{
  "num_hidden_layers": 11,
  "hidden_size": 192,
  "num_attention_heads": 2,
  "num_key_value_heads": 2,
  "head_dim": 64,
  "intermediate_size": 768,
  "vocab_size": 2748,
  "hidden_act": "tanh_gelu",
  "norm": "layernorm",
  "norm_place": "pre",
  "norm_eps": 1e-05,
  "positions": "learned",
  "qk_norm": false,
  "attn_scale": 0.125,
  "bias": "all",
  "tie_word_embeddings": true,
  "parallel_block": true,
  "init": "normal",
  "init_std_qkv": 0.0272,
  "init_std_o": 0.0,
  "init_std_up": 0.0272,
  "init_std_down": 0.0,
  "optimizer": "muon_variant",
  "learning_rate": 0.00583,
  "lr_mult_o": 4.0,
  "beta1": 0.95,
  "lr_head": 0.00479,
  "warmup_steps": 200,
  "schedule": "wsd",
  "decay_fraction": 0.79,
  "decay_shape": "linear",
  "final_lr_fraction": 0.0,
  "batch_tokens": 16384,
  "max_seq_len": 768,
  "doc_mask": true,
  "train_tokens": 147600000,
  "max_steps": 9009,
  "dataset": "wikipedia_en"
}
Each number is 128 + 32 x the weight over its row's rms, rounded and kept within 0 to 255. Layers, rows and columns count from 0. Numbers have three digits each. The size before them is the row's rms in percent of the matrix's.

# down: layer 4 MLP down (transposed), 768x192, rms 0.0956, rows 696-764, columns 96-191
# up: layer 4 MLP up, 768x192, rms 0.22, rows 697-765, columns 96-191
down696 113:168167109140094089088184137146135128138094160161100101112134161131119150196051076159108161113060103108030099135087156187103150071108088127078149077131113119144135116128120143140156099143101105095106159060162112108195129166081145202143167070084076145093124107139160184122123157091133122106
up697 090:113129122137116199141118178170156122108113137135134167042111116109123079152096110148156097119129156080120161149131087131072162189148123081084128147079093153172160129170142187130139162121173133138153135213085126151097174150112150134169140203104125098120178106104090052118134131146149118171
down697 089:184118122129093130157143086166116099117157108109104139142144164156162163151097175159199056131135107131042133094142184124099052066102142085129129127165082177096136124115189105121108120130123119106130111134109109140173102140152096148180141088110172155172132140120129161140100102165095111110
up698 096:118112055162116143127171080133104101078130081155133145140103129169101073069110147075142140120084074181188101175130146130130130144138107169193126128150156137125145149121172081080097172144112088108115083151072115147165077168113131166191125137130118108147166128187173130084138103154128099150
down698 101:102111033140081156125096121130102145153095133149117121138165111109071207056120096122084172178104101126171170171076111105119192118124140046133086102112132064126110129160097116093137097154143108053119155149078141110140200086113134158168135135151122110123057139154118160188124177156096125100
up699 110:150173122204126158184122105179167199065141097150156119082103188169067193093126107108158151131162144139131133160091066142141089145118156171184069074157110118117104116149071190091169114191112173161187094104125115152182157144102159107141131149137126077091144154119086109106103117111151149156
down699 118:150126118174163049136127149102129142102155096135190140170084124111132160134139120113162049141163142166105158125094065175122148145137141201149132101121103085142167115154128148092108065155091206095158165070052089094173096129097101099139158110134104102131156128104060160140140129093095175155
up700 099:144147095097143142143141114162074108144083124094171099094155063131093113124102138190146135146111135142110166097106113052131135103139123134070173097113117117152137168138145138155159123092184184160139141186138165032155055131153114117157115116171119080176118159127126155086110096098090115156
down700 097:166080109170150099158129131117101061072095086096104081119113163196197150122068073151154148197103116169159156100162146154133188088128162131133064168118133107194156122090117076185095108141115164096150126171168138089148101097126180127153129154107106156075115163105131087099114164100107154123
up701 097:145117124139152178130177078091169171072151131073122128083163206117146113109164120083208112084125098110140123164061090113156189110179120160129119112064109127108143070103120150123155100128105122108135178120185075123100132062135125121155077145172097165188109121098113168090182059188209106117
down701 101:097082108109147138185129120137172141108109100115179134088136155143112118094134131143122175125108226208137161120113126093184162160122079199189163133141072151143082149142100174137132098149092138116145103158174096168096138134126110084058112057142117110094085113123129137125205128125143191109
up702 103:138124099078125084100163127201108096182142086181188218143136129170097136091169144141137173158196104116116161086156102095136150116101164150160137140138124198108168172085081102080094099107074107104127110099119114077086130164090129145155092128107131173119133065150093177081156150146111099131
down702 103:126172130154129064145145096120153159068170086144106086107077137116124110161111102125089118160135140150105155183123065122111130117118080168223096124174098126111200064195146155179133094121141128126131149152095154117055175150122070172156129198129111127106124117110119170113123129103117089126
up703 098:101148053083105129117111113092132154148160161126092123129140183160182132156126084158060137097111134167126109102121120126110124171104143135155125107119151122142126208074136086137142110114103088116121083149102153149088105109174101152162148153193162118123124166122167105115077128107135136127
down703 095:086133105067132104114086070204107101133131139125082106184139124039168158144166122112110108122081116158078072114112140165112107146151200089175083083128174127070173183152131118095107077086087075125108103134198142120155119115156117186141154080144145151147176094110145093099095135082136120124
up704 096:117147165140098131149140130152084094094181072136159130122124043106077132111170088109121094088097103123146110136121073096162135093122141157101129106080146106143067169135111137146113182118126147154199149118163102094119140143133109167077165172135103155111146147083151126107134142089152120153
down704 090:133153108112102089124184124095128189121184105108100107120172132157151116113161149171163109133119088106106181152036100122123196111110060123119153111196154171131166111128143136131089087101124070100107137094212166132129135086123124132142139153158189152126092112136144098118144155144136140103
up705 102:100126160124141125121119115141124084167140144109159074135166190151092138149103165109129124085113154167144130133145101138057113139158094142196147117121067046158185075085118109117157122135094158142164187125130176139119168163148066122120147131141153164096135141101152172154061113111180077117
down705 110:182140097143211180123162116126128176072145164120122106188081188122104134105108140158104121148139095128129070155099090124160179162137114102178122110141101115179190131083103104101085176131154141100128130162066144138140196097120124100162100097133136165107121150133114121152135101181169114082
up706 099:108152122056164162124144093099143151175082103178118215137109131177130107148167138133148166134116099121121220128119098113199158084060120170112087141152133156118126169141141125104159097139182139120129133121039090076232109122132088154103080161134144121133160099137138130051103155132088165127
down706 096:060096137115111124067153168151143132121135111160122141111124125134174173123115085094154169117111163186137162061119124135175133093071090142094093166155113167136103155180091179110151136154136142144160129112062108111210141113155147110107139189108132083109142155080098114107156127063130134105
up707 106:129137123151139096103103186180139140186106153141097117109105175135134156144108148147087166105084147087154229107132116084088141194084072110129164169190124096133121210136092162153152071102121111168126158142140192155112112149077115145213194119095136090095166103136165181107122126121111119156
down707 104:093115109109113062104104157178156058080145118144062120147108105105154139134146174101086166126076123176069153093113123125152152142117083159102129113164158167109113169149121077145163155133104077108096156134132199127125148143153196127152187166098160109112104090112116195134142156158125152140
up708 117:153142132150151176140106075174144116136106082089132113126138140133159143090141151112136151129141135087158184086139128083107128154193142069122185105138106163168171125124085137149077093101097124098159125076156127137162103143082162131168036141089138098139196126184105118150145105108101156141
down708 114:156158115064105114096132152060156107209143145094136104121143115125097154084164169122154147141085121127109142132091204117194053092107117145117160144147117170115121106105067134138119114167138131100144133143144125122154112135106139117104079146136183109084084122125144117158117101112114052180
up709 097:112172122123089136088167194053150154111126110163174105133134123120209143082141133121167214127148148133125122109176135086095092190122114199076145124112136170107130109106108136189125131216134137063106117087090118120132094141090065160143108119093146109060104150161200158092135163097086106093
down709 094:063153123179077140146165139087134095153132153143119129125096112121061148131085130112125140120084198124144120163137150151142095123094100136120117186151193178141149151112119121100099098164092136133098099158208142076084137157163118161150137120128159104124107106116103105144133082129187156097
up710 095:160158124095166085122152086106093098176144104150140155151125200123122084105100074106147139107136166106099060163162123154160154167136119095098105127101121194148139077136154105089166081144134111167164138149104137171118143136153166048173163196093124101124086188133133190083177114127088119067
down710 093:104131190126112036076110161089124095140139120152217165138087080080133059127111111193162094127085117160121112135101140118114143138092177155162082117185103141139113168173148130140116168144110130160135071099106108049137149157141160153102069121122166150132139095123126130088048116127065089110
up711 100:175178108137149120133110144095107064156145165097102126138150117143175174136155133113135150131153132135175060114150097098124098096157099091175066102096097132156126101129130186133178170162163100068213106102137121151106119094185147164152121145163111160190077117159126110116141120170120144103
down711 106:116172143059149096086138147087083152109109124088141145116103177167131060156127168144124111102109161175094178090046135138159107130154115100190140179134161120094160107154148120049104109071119118126090120137173135141139167113121077158142134139097127143113162113115153092102113119140161117097
up712 095:117118129127110166121187131114046078128160179117100111120116163132103114125122144132100097084113154144146161170190068162184105172174119142115142103070082066154131153148140157162118141072088108122105162128138141100150057105117066117117022128133131059119112169130141140142125125118107083144
down712 106:065147159122122118138129113186154128164110106146114150111045118098191129189101145180133115126121155167110083127094096152135097114104157166132089097125131106092142205088108139157134137124135119150105104169089132153126061134135137129188180119144118192136150109100088117112135128156194136076
up713 090:157150173123137146048121089108151168140102065054158138124104120138093146163091117131136112158147080131121105084135061107130178120085100131122141102154108093125135184151133110121111020121136134160135123120058129188138068132102145089168157220128131092145151155124108109114118134114127171151
down713 098:080179137194078140159132114135157149106156141126097154082128086142138115162154143105109106130149197128127145167115152165150165088076104091122133125123144110171115131170154105148171194091098132157157088110186114141165155070143165135113128081120085130110149093176139144129204159088128129165
up714 106:135115097116140156143150161059091170121073096136175133123105110127133107226148204160082132119138166074098140154187154110148120093175137162113096081127083141138109169131137128188083106126129123122154164127128100071117153133084121134085115110106072111164149177146110158075174161103106079192
down714 108:172151221197133102116150119094138093073144081106167135111105142143132140129067127064088151134157086119134137178116148156114086072094131161151132217123133096133114147168132113174118149079143131125144168123079148039106123103097144140090101180064100101113090127130137118125140054129147148093
up715 109:109155112109088153127089159169143145146058115112095125152153111157194096123145103151084115103150128164050152150167114087130129163102078093136122155182168101153122149118120102114161121138170175064085077135129138133108101116131132161104146151145091124095200111139077210063107142093161134095
down715 109:112153066152137140122111147153183167167140096156088131103105079125145182107143153149062030106099065101176182128114128121135101143099163144221133123147151165086111115160133116123129170185168140088131116126139156103099091137134083152130058146102146099094174143143094124108176101151141181068
up716 089:126112128161137121102116129197126103160119119140129141127143185168090089056112110131144157037117127178161156136099081127113107063174149124109159156104149111182139140098169106127149156119114109085098108112129140099119109103110185135092142124095136144083160194138148196123105113076170105160
down716 095:087138097113147188131156071136160121160147121175137126099195149090092116140133176147218115128094143059143149140085129067145079097097043158139093132152123063111118113067161115132185132103180114056145096057080179159091094127121129053141080130105154126122150107109181126115142125147137111142
up717 085:102148100082189124133122104135125109180109105142079180165095162135127082080105134075064129064122118136145096076181159113101034123084114099082090149139117161201133099154100111130104100113094128116169078196149081139133185108123149162145134110116095081126178151146121220108111124138124170150
down717 085:098181099160160135108172131087135196094137150160128133089110126112097085164154120071126119126114104166093182166111121124142100120126108122112166109145141087056145207200191138117086122105131094124147092090126116099131131108072111067104101105155094127109038139164065164104147189098120124105
up718 098:095130149098144141107125128110088118130091154146097150137172118081143113123102135137172149186152044127082084117134136194098065084199131176112151185133090140109175109079118107134110101112176127128117158136109176121074074226061142139090163127143098150121143083146130161123184132135165152125
down718 086:113131120165127101095186191070149167080131142125101156134178152160156157156131126107169130084116106103124133066111169164093106102131164112157121202107073145041186111159099106154131141187190104120189142090207158136178144098117156085109120114159108148066106133169141117101118075088185161116
up719 090:119109137074153166070138128183099094089168142098096181161143049120034178139102119076099161079103144103128143121042147092050144141125095175092108059129126139159170056127174107110122148172099101153149140159128113174167106120130129132139124165152142124107092136098106112167135152151124138160
down719 089:094122136162165128107052146109133083146098137168130082097144113092138101151091138119135150100108120120128093139103214169103128133142101158092183093177126071078126157090146119119101118174110150069149133139090123076094082133181155092147104085158180128173166139079098132125132177130085120158
up720 099:110128154131157117116115103135074100158146078114119091179153126122149151085140187079135183143093086131120173161107130102154171079143187115149224100057115182132149156183097112115143102120164066098136162090138142146121125100064117181137097157098099115095192135102100069115127096084155123107
down720 093:167127116110148124126103118085145144197172104074134160178152178117083163099162206144131103157134062125121087139135162072127087114110161183126155103102171154170135132141079115169130094123166181098151140101250147112185123123145079137134089159201142117095102162117118105093137111077117057083
up721 103:096122154125098079105174142137121185146129108194182113152166140139147161133099151104156144151128149119162110149148140077089083107079138201137124125156073136134149149118093140056117068125132149177131128102108093179127150170144067111128147112139161185109177110089081167100126127034152119145
down721 105:123146112094137150097095082122165122144098096117079189099122182150107190120138078139099137111127113114182134126082127084175091149083123138141145180143086160112096113138227149102076111121154134135203159099117111129147165145149092082042127119084179143138143106136151193089141078114161178171
up722 094:124111167141131110142075082150091157153092167153161136137183088216123110105110187133163094088117172159177081175093141106153136098124132141115156110129099143149130159162140102136109144094054129131208150139156137101105078105129132161144160176116161137106143147101126118139140075126109089108
down722 089:129113102114162132133128148120085210190142114138139159148148121146113135138172159176145128127156119125193176181127154144134157071171104126105187104127056168163128090127095156141112115093049111116145110131221140074117083094142152113141111123124080065126094122108145137104142087084119116099
up723 104:150144150151077148154108066143190123130148120156173078128116120190061138110160097126135089155110153149130135076127131148092146166148112132109118120175140141129186170055164155090138120078139170130142094077123151144180174138105121096120124156128106169061148104164139199059157148158130133111
down723 099:146074104118155123178208110110154097162132174172132087096178185173082123117164096147120169155102152102116085114132157125124131159187140180116093140150153110152106082134128164095053145144138149143156154118130150097107169098174109106144128084069159173111070146146192245117141068111119148154
up724 092:116118129162165129097089133138142102109060111170131120113107150123125124151099111162132131151137116109138083123153111120123096115065123135146131176091184089125101183151152108116161096142080139068135162120149128184110106112090174142108107118100137130084167123150055129110143174132130090111
down724 093:139146109125158151078142136164155114106071136115080151077135191166142107139169116168153102172101126110121152110111168135098128132083121136184138134134187181071120087132090137155110085104120098086174102155164155178116093124108109127181112122146067049117098121141098157099083145117140086139
up725 105:094206178162111147168159125156152101149064119079135108124163087129123100116097091066129136099110159132115133085131097115063167109085131173179137087137106099110099134140116148142140117164163130149106108102160090202170171099098159149134154161082163170139180106135108118118112099139131111174
down725 109:081109108145134109150110143136144103069136102119130133154166150110140153171133172098128131156173135181140110056076134156100107152107143123083122143116140132072124141075098084090140086139171129117149102123164137088121111199155153114164129141106130094157153148085164156160148115038102162204
up726 104:125167089166103084099065114138105153122153098105095138174160114116113151149159192163057201134160094134136130132092189141080126146158144132141160136132165113175151107131128159135135079132127153148143094101094115131167141157097125133115137163134153098178199155189157145069116135076137168105
down726 098:109158106102169134124152123135110139116165177119134114100135121098087159074094147138117209151164154179140155078075126138054141179062136170072158124152152126112173173092166150138136175157088119153152075168162150134185039132133142147132088152125154115162114137134106146118161162131136146108
up727 101:132132150075123081150104093157161106116103127111110158147164101147133114172141159117178160120193114085133161088095135099157196145089213175129160167195104168126085143157103100092159206100100117107126055124128146186126154070168133163165117152181138166102162144130051132155114146111178052106
down727 100:168187152103142127165118074106138134147081152132108111128114091172131110168138143172209104143152108114115158182157131110119141152118123122099105217119097120172095140199147165135102086137137137166125068151104117087095146113127099134121127090117139122159108160079118115123029114155126014107
up728 104:099088129099049127133134060152097132053080120138153117142088075121128144079105147176101189185083127097084088129079094150122082142158131174136145103116143070051180143136167137064120091175145131155173120152128128151165140147188083135166118133115143139127103064113112161135113115111118096159
down728 098:146112115120077078110152032153112161122085119144118159180074129151154151110103178197108112139076138106101107107125073135123155104163097136113110119115156133076146098119110126112088135122177137150224186120080157131144189120143092111111104127116185194152128062148166178095145105102117168101
up729 101:126115064110064158132201129101127189101130140089148141104117134124135105113134128148123152160110182072164100125107083098060106109093137150121120152157139152112040080075147170113162118144163142127145099103094117123139133159095135171122121108121197137122056162056167149144193111086212181151
down729 097:105133140092070145124177093103126229103206127143162221099110111114096147132147168118167119145083150092172094167169136128126139118077149108138098106164143150100101109080132096094165084080116125152133119162135149110112068149154186170123113096158112093141099087025175131150184086116136170137
up730 109:147103071150124185094080130105120167100120160095131097151124128173090037070098156106130117114066102102158130123118123115128129097133177174152088153121142125126094112119099159145161150105147097102136103152077134096207118094115177104143143134128172121099172122198107192117112104136083153121
down730 105:175089089117102108099119147077120161146132112127096106098166137128073104076106109111068079137116103116165114058150163149128191097144185112154104123169116114089125126154127140062141055142152098110124190182111154099150112064149179112108174171157178153116144128099145188142098145174099142143
up731 102:129102134137074117108145111147095111126115120075129114156138125137141078087118173157150108146072066101106100204141107092095136122206117100210173136089172119139096168140147130130125158143145089151160068117126131090108132097153117127131165129147079057132169117145118170148146080107124134095
down731 104:155071151139088116130170109150080159132140123106132091146181136139137149058128124111102111176081013155103061098137123088134118126164179156160134110096155131105126120139093155139155105195153117136149114068154147113145095092136126153124109155145050075093156112103096152141111125100142120069
up732 104:074090137214245129128133113115104099141134101152128092119197109196148123108159068169101075119142127155118111103088110132130154157085193100117126167069145179115121115120136145137174140115077126111172119199142083081117156121163123112086151126112151124139117165095156147160103099105119137141
down732 105:081131120168158160110138116128089120150148127117088116120149146146125123094136055145097108157145147179058097156151139158115130181140159111056127165085142078181135119089154098146127138115107117158146108178164146152177138075130075142126067078146091094114102135132214155206109072126146120158
up733 093:082115191133101142143081078195190146102147118142160106131123113129119136105159144141115158169114076114142062195079162112112072119125057104116117159148168109131096082077161190148134080095176107141166105072130188145147142094137093112156116086141159123086253100132151117062188131132160059125
down733 088:101087077092132068229103129182137132168104074114116152157179093146135114122121148129104170099131187106115118128162201078153125084153149125085124126113180132118120165081159125072109108113191184153143123178203126176106096107121182099095119120163178137167080094131155075169114149158121190117
up734 103:064085162190157133120135131151191099117114156115185074137127092109095147128163107116111097179138077102163150095142047102160047125135133206164178141126126121127115134143086116103151168098111104118077112151105159144090165058131182198118089118087113153147147103132075149179171103092141135132
down734 103:083094112128179149116117131146124099117143117116154166130087155100091127084155104131071154187139093098147096137129147143154095103132084111171135188121122137178102130178108081041121153136073093100137135188151141131088181095111189166137102107124115166141132154106068124091215113125109085116
up735 102:120081125141137137155097117114059137090160133139141122080148157107147191155158159132122090092128129092155199107134080140157172121161119115127136150100095125146149128139091171159144119108110074148129179123037113141162069079155100134119152113138142166105094156123140123140174151091123180209
down735 099:093122166154146182087109135130128136121169119132132105148165168130123108134133084157082142083174142120210106156150122158159190106150094145143123179102094129123129143151125100098178081169114108139133129176121149088129071116165110187149105128120172100081118122161131126133134081085153143164
up736 101:107137158144214168160151097105122087140131145133152111101117134151114142185109060160148114099083145099191026118108111158136141124172161096093170123098174129128121082150185122067178095070154159126102129136164108179137102120139126132079138165106096156159129165168124104150174188133142097174
down736 099:148125144123114118118120116086144168167090160081116105131069070096080188138086169176110143114134105075215093183117125140081186095148136134150159145109168082108120090173094039108131109132120154092150079107115182155091164122105116178098095132172145139095154214106136111143160103155111126126
up737 104:119171091134122134098144106169103114054148082124120190075101108147111083113149140173097182155184090183139135078169125132108121090154093126101150148135156094108187143110143104147135108106110134146136156097132171115147134135114146104158111135151117091112100175140200110123143138122051146153
down737 100:127127095176138133124153094133086134165106130157088126101098110077125152169052154116079123136141108123191183106150147187110163120170100107146169164142122108164178089124135144119143114137153066125128066166142110131129068124070129064146101154146133153068178107097102100097134184161175106150
up738 111:129147135103118187130126114124084125125144174132138160147167161132142088096092114135134123154071156129153093132155093204156068150115138067112076120141142092145125193112181178090137106134169152086118084072125151165142134120185153101127110121100150127104102181104091151124081122154154136137
down738 104:113148154081057158079067142163137155125135095089116150138111118117136047157183157120116090109085112166159117139149113201154146087130157116139120142115141082138164131151175151094140070135145150117151106085079096128128139110177123094139162128105099139126095175117153150130110082160099109168
up739 105:091147124092145072127090117099145097114125112123135094124137164133154108146149081124133164176154161096129205162149130161131154169094111120141126110154125125132115119065164040108153117136144131137083160133085151158107071149167133120105161172181136108141127128121127155109088123089122163113
down739 105:151116153083158072133144146119096145121128147114110106114137181122090139108170109108127156171154165145122214105162149153146143166072098125130157135115075155164132111090106088146156055124182175138105110108159167105080128154189116161147129182167130096156121082099095111110105117038147169108
up740 112:114134112131143176092141113111065117104135165189118095133097144149162154135119147106078213098170152121075108132147102110131153119138108072138091161154174149098090139176036192145134093151162139122118120127100126092182092137082126124130111144155062088161122109118165124053133114188124158088
down740 109:150104192132142122139117077095150098159118152174135096123072091176096100118122163219109154051131114159099104106087137178137148123121128145172156096107121109160136132123160114122149096144076151139093144146110145115173107118128143105105174140165148120174106170146132072093144163183114136134
up741 084:107116134153183144158159113081162131110115094147167164159089141104143164122129155086120140154100132139103104118163162131153177172096117131195104143166106175112145152073200143103125023094114137144165031142093116130115121064112144091107086175144146108132198103102141132123152187062148069091
down741 084:155142133140162153079151116082114092141097168148168120121138150146170170066119090087068155054084158166110173144123128115146103139109161122131196152149171194116139189116180109119107139109119121182117134156126085130068099138143140162050103189156124141078132099122139145101104143119218095130
up742 094:098143114165144133137128160054152134165117111157107152148088101153105112122192180073133151123114070055103115144054049098106175118128084115164102140172084140152099125086123105169111188120146139095152103119139178114149123125135141159100191143176144096155142101149099180119113107143139093097
down742 091:160138134177122134150149109100105155152084111146114121190153181160172170127112088193101152124138169164140090092164158155080146063170154139117101106169147126110140169078081104110174102069127140119106101080201140079068114170125149179149153118105154165117104131093107141177127117141071111128
up743 087:138137122145195092093118154125145184156077104060131127098122166111167128059128157110125119149137153075129139168153169114152100221105135118088092167098117158147201052158161108109140164156132142093088189167145189130141137103078134161167082113109105124082099191082127152099099140130162164075
down743 091:184162132142108104075126119163086153169147109153187121146140068104140113125132118149104124128164131122150136179151090151131091176138118136132136148106121175116082148139161093124085145182141105156108127137164122103180100162089114121180086137099090105137100116129160137155170145141060130085
up744 090:114110100139196168125151141105179108109053072114148152135143119101066092123161090115102145142127141105153121185090092112098145117077154125125101151147087100177143104179123102148099148144133140140215168145135136166125099132134142080076125211190166096120148127138146156175093081139076151132
down744 088:170114103131121183160100152154130134118050134118118153182121147117200086174131073130111175175144101136188123159102161145165143126184074130097180115142114135156104097123141094144168137137108085094098196096141120161129120123148141157186119102183127142128114139104106140131088104151106111088
up745 114:101095089107110095100085112079134136227155145111160172148110101107186076129155125123114187147109106077123118179075130137085136160203162107164178144119116080101172169157161167151138142124151150164113154074115162115108108183119125121146151122122138120149158079197108138098131100126148112112
down745 096:179113113109088167126082120109048115235147166158168139094117148084155106162124142078101156130158112146130138086105112123113127115125112142129136173123130186099160137094149129115108178109156153179095159094227154079127140171087093125161142093079103148123156073166131161183197110117117221074
up746 103:156115136127081089136130121108126118178117158215074142122108129111134137093127147152144203111103181110170101101087091137109111140138116139159162150089065133150095160091151182195139095109120065141134102103129187163126109107090074103185107073119105098082210151106082074159143125107130120112
down746 099:177133076149096123177113119132139115148125143046127140074147152123126135081136145150091087133119083095073096108126133126109098176115115138157160113119122124158137112109183078188110097114144166130132151170117194060069104144118091161122143127135166083155131109133064094126150149151133115121
up747 107:109128152197144047110143112113183148106099110127119127110127056139113168112123138057117120127096165079074171152121114119126107133108150123115086217160163194106173107112142123135157091101085180142131133173102182103165151147052143101163093129139133098112175136119136143153115170148111151123
down747 105:112168152181118104126145123159146138087139096109142118188067079147081097075118154088154139151090141092095144172147096166134109115114130099137154132128139164080111164037098138100179166151110171105138082198160162070130130148131172109181094150163139157123162135060117114149124186160119156100
up748 105:174101117144149130135144109169190129137163138076128117092154130129181049119115141048118112070165176053156108166128129105145141092138157102146157055198122166089151145120149199155189120088092141114140149085118115118117128174079129080132108144163072189105130113163132162128095125140168152080
down748 117:094137148129145143174124099121149127109125124154158103104134149115144082180119127126093248114166140124129070139064127121141146175140100122126180161073065131079141151101134220128157125173111159124120100134025126137129150166116130088117060137131047109195132154140084170120124142126181114115
up749 119:117112122148121153121082085103114140210165137112122112202172109139151118086101170103156204109135056103143187154141137097121061093226138138133202121087123177153164163138118133094142112140144130133177081079138105148121143126083091146164101142082099137121141148156128121172132086086122094144
down749 106:110148167139097151123095101076096117211171148093153146163159089120081130135143136125122140155145071138152142119094114109124087136171143152131150127113162182140152135186130095135122146177124153136164128114255154110159146143136071054126108134138084144131130099119137123119146125065097065136
up750 102:124121172160127120152130148138141166120061121101175106085141145128147109187168092124091170093194172154201119133104157135102094229131054142107097109099144102131176143133106119145189128056142131084117109082138143159099133116087131098120069145109142144114158140118132108166133150128092135096
down750 103:127100165156092190156146094156097110167088113123154107184072129133145164144132120170128163091071156151152123143140190106064104160134124151141098166082157161111180076151125050149093182058093113137155170100086148142086108158110091178147108154163084143101117101108137069097132155140089124109
up751 113:149159101176113140089107133148061116140144116183141112178152089144116095109175157169183195159132076136110091097128113125078172079105106157074162101155117131133156111084126117137112118127148152094152124089112136101133075125109103142158129087126144057084129075155096157116147111090078119152
down751 117:135182112087167074151122143137086106104118168153128056101110163162166136147110079122152153131131131144158108094176168153102179079140149152152157116126142099140171127129158096107084119115182107171102086174129137057081087070149146117178143182156140130127074096124159159086085159113124140129
up752 108:123124124150062165165117106139158153125118150146178189086117127126143093140114138132087147164109182075127145052181126119089097160161125154064081124133092106171176136083155160119150152156130136120118130119139114118152143177098103107137123106182122157088092126123116121149178112113156052102
down752 109:175122127147129150083185081174162094084124119089182121097112089208090136163108104084100095163072144114092115095134133170085164164090175154108078133128068154145129115127159132124092130174173135067143145156129109086159105154145113136123128120164082142081142158149154088099159080142127124140
up753 103:122127090130134186157148168143090118077123089123156116156106148163136152076172128171115108118144082164072103167108135181140161169169173133107133095156144093147128161099161142154086121083148111152111114105069117079173114144145122177168080107087115116117138147178160136058136115068108138165
down753 101:162118084140138104122097166114102162129119103133110119185141075122141095063148130181148121085181113137158205130194112158039081153129153111206157102099075140102157114131151146109161167091112158129131097151116154105101126136158178134159129102144129167097132136132112123139124112139148129138
up754 133:100100088117165118097118127109133105118085156120128114163152122140131116105133190100119124107114134103132141126182091050053084056096063103150096111158109123133117157148189141107124136137182171119078140128115141179092164090107101119106159070120118156120129096144137142158128120099112086099
down754 150:166113080100188109110072118090130115133122192138100139119157135128112117094104171144122118125099139104116128127177117084122101127079111099155087093140089129160124096167182125055154079153137121138071154157064146213109158138136168132185079098120095108112079185138102171095138066205136144157
up755 098:132131157123182166114091091174113109140156176104151164200160071115157147130131133127113183096166115104123200142097142086146116144101205124166136080158134087134106087159125067169103149108130125140203106083165100159107150086129121118131110145103185074079204150109117139171122167130103113079
down755 096:171195121137118173095103079096116105189118119144123144129137080133101150140127118132180133152115201136106138124116070165080149124069133123109163110113095186156137131138136092137123107172105137145130056154130131125101186095138127132129102156120156096192075078106172040148105099194121117086
up756 101:133116129140083140174128130109099102109091121111168053202158095168117108157155138083123115096110141150088155102117133124087124157070148120158145109156117093127131101156155103104145182166131111084161178121123182128169158097152156186076124125133072117129108166114113147093100133137139110125
down756 102:155134117165146115172108130122125114086109129149155101141138108113073157193124132160129084174106117155102161073097117120125125167085130146180095150128127050137088182163134119186171177178158096106196178148148173147135177141179123119121141112064149123129122124115117137114112128148140112106
up757 089:136157103072088121145173094145083093131105098161100177153100123099139039088091083089199144127148077143138102133143079128162094054148141152131161103166117140121114142103154156134104158117159133130158138088192101129140120137127155124148110116112149148155130085092164164120203120136119150144
down757 088:115134134108160125122122127154115124158117205136136116066080167119113140165113078173094041128177154127178116148155153139094137169121143057162153165144142070095082102135091124069109133090190141142105130138215183137129138143159158087096128108173143082133133180108174085150050166146111146168
up758 099:147147142115089144132079098146142127118126140146133138099146124138122087111148117128171060098164105092173128156093098094124148183095112085107146096086102156110159125115086172119112141154087096101139069125129083194111078060071127112122121116132139124111146106076132137108152103146120104154
down758 100:146156133098164126150105134148128121129185185110100131108120138127141122158125100149093128131146111167147068187113060105167154136082055081102115114094115109166145145150144142139126141078143075052155102096121121191115089097162114135183119105150094126097086161076150142170089111139084100165
up759 099:123083156119115107132155093106164153140162127108146150122039196115132113168137154150092093128107140092124141089153085120134150212215122089150154096071104111109078090125126157146162125119150140110097172106125064167138107120091158123110076185115120170144069137141155115137083129150092152168
down759 097:090127093102117091130141142096153138156139141125179116129143165136203096148113143160095109159069149096137115106245049156170153145152101099124142135069170098095150153131148102150144101121107101094087196136166136106123107122066170071126119109111134178093077130139152120140068133081111144146
up760 104:115073152130172045134158131124135116118191115072193103103191139118108139082149111077160187121140126115100127130098093130109110152122069114132166111141098123089066151096148153158124052101176111119123083158066147187147107180147123096091115113094113153169128115158192114141153104146139115147
down760 106:125135115122130170101089152139111151126121149124071172115170140106208129118117099100158132137129122141094077017154141125106150118128131132137180166176135133158129099122121111182128084173098107151099126158121150158108086115213148105138123148168153139163113137188131153126106085132094124211
up761 104:080130066156107162088100172113111207123091178112135152132113113190171077194151196152111139105070146072120171113159116138137096100124090105138091158121103105124149149178158139126147134137108117136091216111137187140127106053062166170149085145109087158126137153163112147079156108102042107135
down761 103:110109085130149154117136184103140160097126130146144199180156130161148119149135175134047124107094122177128131073112138107169117123131120097113098122153074147108177096143076169169122125122095122122131173126136133146058133103107149157107058108106068135176129136191149115108169125093152060144
up762 101:172097195152104131086082201128167140099131131110101134133141122134098143172149176166138115123159104099133145132108100095180124121113116141153116091169110190130114135117091158127108072157110147143179181072118100154183104138089120117115089154123169127151072130056124161089143115131195151124
down762 097:217135112093121111128159101138160110129120136132118138128093130108077148078164118123171092121098122166075086099090195124124144084091084075169151114124123110110090124156133117182094088156150120136146140114154043150130138142152129113183095169138133108056116188097099167100121185082162167119
up763 093:118185110144155113104185108131088141126087116101095113145125209129113135124112106130166187135183089083082131134082120091142129091201098122123171066114117103107144171160125089118110108127165142177145052132209098095115083138087104149190136172100151107135148121096131100095085117113103106173
down763 098:083149149165081149180152097135101089092170075093157113136203066153098164101157134160118133144135161175148114223168057144111118088136140160099170120155152119116141153113083092181195157123100116161167131089247142112131118167149147139138109140137180148126099102141107179168149168054092105089
up764 102:123146116214172080126066113090131104147100167073150147097124088074156123138183186119191090167164114135083124099112131115113148157119176118148137105105122146062085158154107107069083143157092102084114133148044120173131118095122158115132154163102141105104202097052140095169096139087173115140
down764 102:070164129110159185155125079136124081190114137109098166043135102121106144090140129161110174064108143134150116123152135167124169183141145109077074153088093164141089142140162125146160132101116101142125132140111108194216113152184111169171126092138136114174105100136176189086140125089110049098
up765 100:090119104127152084096141083129127092151148135099133164075094154172147131097159123098112110082141118118111182156154098124155123214144167110126166159151130056145066150151126128105162166118074115161127091126144126161169119150125149104107137160076100106108144084111168116133199096152120178118